config = dict(
    vocab_size=4096,
    activation='squared_relu',
    norm_eps=1e-06,
    rope_base=10000.0,
    qk_norm=True,
    attn_scale=0.187,
    bias='none',
    init='normal',
    lr=0.0082,
    beta2=0.98,
    warmup_steps=34,
    doc_mask=True,
    steps=4001,
)
Each number is 128 + 24 x the weight over its row's rms, rounded and kept within 0 to 255. Layers, rows and columns count from 0. The size above them is the row's rms in percent of the matrix's.

# layer 6 MLP up, 384x96, rms 0.289, rows 103-119, columns 0-95
size [118 107  76 104  98 103  95 103 114  98  96 118 100  95  97  98  92]
[[124 131 126 108 120 155 111 105 134 111 121 157 116 143 138 161 119 165  93 120 116 129 158 172 130 161 120  86 138 116 129  81 165 122 117 180 151 130 170 138 113 138 135 106  95 106  96 108 146 137 113 122 122 112 137 108 155 110 153 165 135  83 174 121 163 145 161 108 119 161 103  89 169 113 109 155 133 130 149 138 149  92 143 150 129 135 126 161 136  95 154 177 122  79 131 118]
 [124 129 100 136  74  95 108 138 152 140 129 151 102 115 110 141 108 150 173 108 102 127  79 118  99 104  95 125  99 165  90 122 129 135 176  98 136 134 149 139 116 185  77 111 101  93 165 113  73 106 139 127 128 102 105 123 118 103 124 120 117 125 161 106 152  95 127 133 109 108 109 105 113 155 155 132 100 105 126  96 130 100 158 129 144  97 141 119 127 130 124  90 158 110 133 110]
 [ 98 136 108 106 117 105 128 147 125 119 126 132  90 138 124 148 119 116 129 155 133 125 123 144  63 123 146 157 137 118 123 118 148 144 170 126 103 157 115 171 130  89 116  97 163 140 119 151 108 119 121 116  70 109 126 111  84 104 101 164 111 171 129 138 120 108 168 138 126 150 160 129 136 128 145 100 113 150 140 132 147  53 166 141 145 115 115 122  75 140  94  97 133 148 104 165]
 [118 137 112 164 146 137 101 123 103 156 145 153 120  99 175 133 103 167 141 147 152 123 119 176 125 127 126 146 124 115 148 148 152 127 106 142 142 107 141 106 141 184 121 117  91 126 106 120  77 124 144 131 126 132 139 119 142  92  95 135 114  98 131 143 130 127 185 110 120  98  95 126 160 171 119  97 150 131  94 161 118 203  91 137  99  98 132 114 123 147 125 108 148 150 131 171]
 [114 156 109 159 102  92 114 134 156 156 141 150 136 107 143 145 117 144 137 130 138 120 109 173 111 141  93 125 145 100  60 119 132  97 170 129 104 145 155 136 111 155  83 163 126 103 163 160  89 102 114 142 185 150 109 124 110 104 132 110 124 121 133 135  98 113 150 193 125 127 113 139 152 157 141 131 106 126 149 113 143 126 146 118 139  92 156 132 116 124 115 138  99 134 150 189]
 [131 146 136 130 110 141 104 113 102 149 127 161 116 148 169 124 148 152 112 135 118 105 119 117  93 127 150 136 176  91 168 133 128  81 140 174  94 159 117 122 154 169 131 128 118 105 133 139 113 120 120 127  71 116 105 140 188 107 139 129 113 107 112 139 172 153 147 192 165 162 146 114 149 136 114 162 137 147 113 143 149 118 163  95 120  99  93 113 145 109 138 133 100 150 144 134]
 [136 116 143 132 143 146 102 133 148 132 153 139 116 182 106 115 136 192 114 111 180 150 107 115 125 153 141 122 113 121 120 182  93 117 131 113  84 177 110 143  90 140 116 118 151 105 144 136  83 141 176 124 137 127 139 145 123 127 148 157 114 142 126  91 155 120 177 124 146 151 142 137 112 172 115 140 131 105 103 116 131 147 130 121 169 140 137 138 164 135 129 147  76 175  97 145]
 [103  80 124 109 118 111 139 146 141 153  93 151  95 134 141 149 111 117 109 131 116 147 131 137  42 133 125 138 114 122 127 128 171  87 159 124 155 153 118 145 115 112  97 108 156 180 108 131 137 165 147 154 115 157 136 140 145 126 120 149 156 142 149 148 162 139 150 121 111 154 122 155 112 148 143 136 119 132 145 170 176  95 125 114  65 128 111 144  85 138 169 143 124 130 104 147]
 [138 137 117 103  67 153 104 105 137 119 138 165 123 158 102 148  74 117 125 132 131 113  66 132 124 136  58 125 135 113 111 143 136 118 159 107 140 125  76 158 131 153  78 147 127 146 101  92 146 135 139 106 141 167 115  85 102 149 128 130 147 136 126 124 105 121 114 105 150 130 123 105 138 117 104 167 163 145 117 161 115 158 160 120 125 112 116 122 126 116 164 109  77 148 136 131]
 [106 152 129 130  96 132 139 162 109  95 153 176 127 133  96 156 176 120 149 155 101 149 169 129 135 133 130 141 117 129 110 132 160  94 127 164 148 105 118 131 120 158 106 143 130 128 106 144 109 116 165  97 153 105 148 135 135 154  88 118 167 102 127 145 165 106 131 155 143 151 144 174 115 140 126 190 128  93 136 103  97 118 163 124 108  70 152 153 131 140 127 149  94 132 153 158]
 [129 151 112 110 148 137 115 133 107 104 127 107 201  87 124 128 133 131 133 124 102 127 155  83 148 122 115 132 153  75  86 128 142 141  82 131 139 142 123 129 138 141 121  99 101 129 123 157 120 145 135 180 153 148 155 119 132 113 116 107 145 148 124 130 111 121 150  82 100 127 121 111 165 151  84 136 145 106 106  95 113 102 109 126 124  66 130 105 114 131  99 121 170 117  65 101]
 [ 94 147 111  95 132 139 108 142 155 133 130 132 160 137 110 142  90 143 108 149 104 120 114 175 146 119  76 120 175 132 111 128 178  83 125 105 141 142 106 119 121 137 121 135 147  95 105 150  81 118 107 148 129 102 138 114 170 163 138 113 143 115  94 175 154 148 142 123 155 138 145  79 132  96 109 139 130 116 126  97 153 135 154 132 169 115 100 143 146 109 167 139  92 134  75 134]
 [100 117 124 137 124 148 164 102  87 164 124 152 150 147 173 135 124 144 166 137 102 128 129 119 132 133 157 166 123 139 112 120 157 111 174 136 146 112 127  75  87 192 127 137 133 135 104 123  63  99 114 165 146 119  99 119 169  86 138 152 133 142 112  93 169 151 117 160 119 142 104 115 111  73 141 144 120 132 141 128 131 137 151 125 121 156 120 129 140 108 113  90 134 114 140 151]
 [138 143 159 143  66  85 122 101 113  94 118 150 144 125 169 101 103 112  91 150 121 106 117 124 113 155 129 161 107 122 127 136 125  89  97 156 149 134 114 153 143 124 142  91 102  91 161 138 150 138 135 122 139 107 114 113 128 156 111 138 104 155 136 112 112 171 106 143 203 129 151 135 149 110 126 116 108 109 173 118 125 152 142 128 172 112  97 125  83  94 167 139 150 147 110 119]
 [146 155 130 120  91 101 142 106 134 136 141 126 122  98 109 111  93 142 149 112 135 116 122  91 144 154 163  76 123 111 103 118 179 111  88 142  81 153  96 163 134 168  99 122 128 135  87 102 114 179 136 106 104 139 109 130 103 148 133 109 116 101  94 127 161 133  82 124 128  98 163 125 122  98 139 113 110 133 167 127 154 134 144 171 143 146 131  90  98 103 115 122  94 160 125 134]
 [159 113 118  95 154 189 131 121 141 151 139 128 146 101 151 102 174 119 141 113 133 126 141 127 117 124 114 118 108 170 132 172 120 124 112 121 161 136 172 158 116 100 116 115  90 127 143  85 125 124 142 124 145 158 128  99 152 115 138 144 132 113 115 149 132 128 176  73 129 134 130 189 105 133  94 137 106  50 123 104 112 141 123 163 112 142 141 153 121 150 148 105  96 113 147 103]
 [126 117 123  98 122 164 145 144 123 144 148  85 137 199 155 108 124 142 120 104 156 147 107 121 102 157 133  94 143 122 118 147 129 167 156 175 120 148 119 133 108 148 163  97 126  84 120 107 126 143 168 170  91 115 118 100 122 124 137 146 114 135  82  95 121 172 143  84 148 161 134 159  74 128 150 145 142 109  99 162 106 125 107 130 118 141  85 150 145 118 125 123 137 127 113 133]]
# layer 6 MLP down (transposed), 384x96, rms 0.222, rows 103-118, columns 0-95
size [118  99  72 104 106  96  98 134 117  99 100 122 107  91 101  85]
[[162 114 150 106 116 122 141 140 129 111  74  83 145 134  98 107 185 123 130 124 112 150 107 155 147 198 106 111 126 144 107 162 148  90  97 136 109 123 156 109 126 111 173 125 126 125 128 116 109 118 143 112 102  88 144 148 130 159  97 112 111 128 157 170 157 109 140 118 156 105  88 107 181 100 122 137 142 143 119 135 141 118  96 144 145  85 137 166 157 121 121 155 136 119 131 151]
 [102 110 142 149 136 113 139 138 119 109 120 115 133  90  89 121 103 156 124 128 119 142 137  92 153 158 158 110 137 108 124 119 149  96 126 126 132 163  95 101 183 109 123 120 187 178 157 118 109  95 118 166 140 135 111 123 135 112 164  84 134  98 127 138 102 133 151 112 103 133 163 140 120 190 146 152 124 165  91 177 116 103 174 164 138 139 128 148 133 126 125  95 113 117 137 113]
 [137 167 120 149 161 146 113 104 125 102 140 124 150 108 139 141 146 149 108 117 121 137  89  88 132 102 113 116 123 117 115 130 118  91 111 118 106 143 136 143 103 126  85 179 119 138 165 146 153 168 123 106 131 156  62 146  91 129 142 165 146 132 132 158 147 133 108 148 150 153 149  99 134 107 162 159 154 143  80 141 136  99 152 135  76 125 142 117 165 157 119 103 103  93 150 169]
 [140 112 105 106 134  56 146 124 148  95 192 135  97 149 116 133 135 173 125 148 145 137 146 122 132 131 134 150 127 122 140 123 128 104 102  84  96 135 131 131 101  95  99 120 184 121 140  94 142 119  96 130 110  96 108 135 119 129 147 143 174 138 123 119 140 110 116 139 148 157 152  81 127 164 203 149 102  96 137 120 119 119  90 142 113 122 108  90 125 108 118 134 153 146 145 126]
 [130 147 146 153 134 110 145 156 128 149 125 137 101 132 110 138 140 140 100 104  64 119 128  90 141 131 115 120 126 165 148 134 111  84 111 105 177 128 106 121 136 109 155  84 101 113 130 123 111 107 118 133 128 142 148 169 133 167 153 145 107 150 124 149 120 135 210 126 145 108  81 125 152 136 110 159 107 155 126 135  93 178 134  93 105 102 143 131  96 146 150 132 140 132 104  78]
 [130 131 161 110 108  96 178 118 169 145 123 116 132 124 138  89 112 128 134 128 131 149 143 140  94 160 121 147 151 134 148 180 160 138 131 131 130 129 163 115 134 168 114 132 131 137 114 109 113  84 138 128 115 104 153 167 106 134 131 116 120 157 108 135 120 128 116 186 125 110  76 100 169  93 115 161 137 110 153 131 131 137  92 173  81 125 129 156 149  81 126 168 122 134 109  76]
 [103 133 129 155 106 121 125 118  98 130 100 114 122 153 118 147 169 149 122 121 124 138  88 128 137 134 164 107 140 133  91 172 136 106  90 121 175 156 144  79 106 102 116 145 132 133 161 128 142 130 165 121 112 132 139 141 120 126  78 141 150 138 122 120 154 161 116 138 195  90 167 124 122 127 110 135  90 153 115 138 134 111 116 163 120 139 125 153 101 215 100 143 101 110 129 133]
 [148 103 108 169 139 149  99 148 103 152 159 104 136 149  88  93 115 106  85 128 122 118 132 166  75 117 131  98 122 117 116 138 137 104 158 141 137 142 163  81 153 116 118 149 128 148 163 131 141 147 145 139 110 143 143 158 103 165 120  96 140 104 127  83 155 132  84 125 151 111 161 131 142 107 131 150 142 133 127 129 150 131 111 132  75 124  94 111  83 117 162 194 136 137 135 139]
 [135 158 133 152 111 118 146 145  87 107 157 113 190 154 105 130 141 130 123 112 177 135 115 137 160 121 100 125 130 158 137 156 117 139 105 132 123 126 127 133 169 114 130 117 119 136 113 150 160 186 103 136 120 129 150 157 137 145 164 110 116 149 106 124  96 110 104 153 144 135 125 168 139 170  97 126  97 108 153  84 118 148 138 129 132 103 106 165 143 124 164 181 185  90 101 105]
 [149 142 159 119 155 165 124 166 107 147 132 120 157 115 155 101 119 138 135 115 121 116 142 133 144 130 142 138 105 139 128 143 123  98 122 144 153 138 150 158 121 136 102 136 155 108 135  78 164 102 130 137  81 112 132 123 100 151 109 127 128 156 129 144 167  94  96 137 120  73  80 114  86 159 100 119 136 102 138 156 153  99 132 121 186 173 123 159  91 155 167 127 108 100 100  94]
 [132 154 112 182 124 131 131 137 138 133 126 102 126 129  91 122 136 138 138  98 117 176 146 148 120 160 120 140 125 138 127 110 136 161 153 137 118 133 129 168 153 119 131  76 186 166 131 135 146 110 183 127  87 152 113 134 108  85 113 118 131 115 125  87 152 157 128  92 161 151 115 132 131 114 111 170 163 128  90 100 123 109 112  73 138 137 114 161 137 175 137  84 120 144 115 151]
 [120 101 109 110  94 111 171 108 102 132 136 125 138 132 123 113 128 122 107 102 134 122 166 110 125 100 145 141 122 128 148 160 100 131 121 137 161 128 121 114  82 157 138 176 138 147 124 105 145 112 175 154 163 138 145  98 131 109 142 117  99 154 102 119 136 131 128 115 145 139 113 123 132  23 125 146 105 178 114 102 163 139 120 123 187 100 117 132 135 145 122 134 175 152 145 142]
 [144 104 146 130  97 166 150 118  69 117 127  98 113 132 166  87 153 123 131 140 119  96 122 160 120 142  74 142 118 136 113 151 119 141 139 140 119 105 138 145 148 120 176 152 127 157 138  92 105  91 183 116  89 147 136 125 107 137 154 140 111 189 134 108  97 132  72 162  88 133 139 167 134 101 130  86 130 107 160 158 132 137 126 109 125 132 156 138 122  99 140 136 119 137 132 123]
 [106 164 244 128 145 135 129 134 110 113  72 113 118  78 149 121 127 130 103  86 146 130 139 129 117 124 139 119 134 115 110 127 123 100  81 133 130 104 138 135 160  80 123 118 119 116 166  94 113 128 156  96 135 109  97 104  88 162 114 117 144 140 145 153 124 143 100  98 173 135 119 114 133 123 121 115  96 126 133 129 136 100 152 148 139  95 106 116 115 111 122 153 131 143 129 133]
 [139 143 122 131  91 101 130 146 171 118 117 141 158 158 135 121 118  87 114 167 156 189 136 136 150 147 137 148 161 154 141 125 135 115 169 105 125 150 125 126 114 125 134 132 139 133 186 137 140 140 122 119 128 144 118 108 136  77 103 187 119 137 121 105 121  88 109 158 114 180 116 143 135 158 108 108 127 114 170 148 119 174  99  79 115 125 159 133 113 161 103 127 150  90 131 157]
 [ 80  95 166 123 136 150  82 103 103 179  93 147 109 138 127 127 144 134 119 158 121 144 154 141 137 185 134 154 175 150 163 142 128 123 130 126 117 102  76 108 162 122 116  92 167 173 145 137 139 143 153 117 108 139 147 129  88 117 131 128 128 110 164 171  95 103 107  96 148 169 132 144 114 118 154 128 116 155 139 131 106  96 129 131 166 152 138  97 113 135 128 118 123 132 104 107]]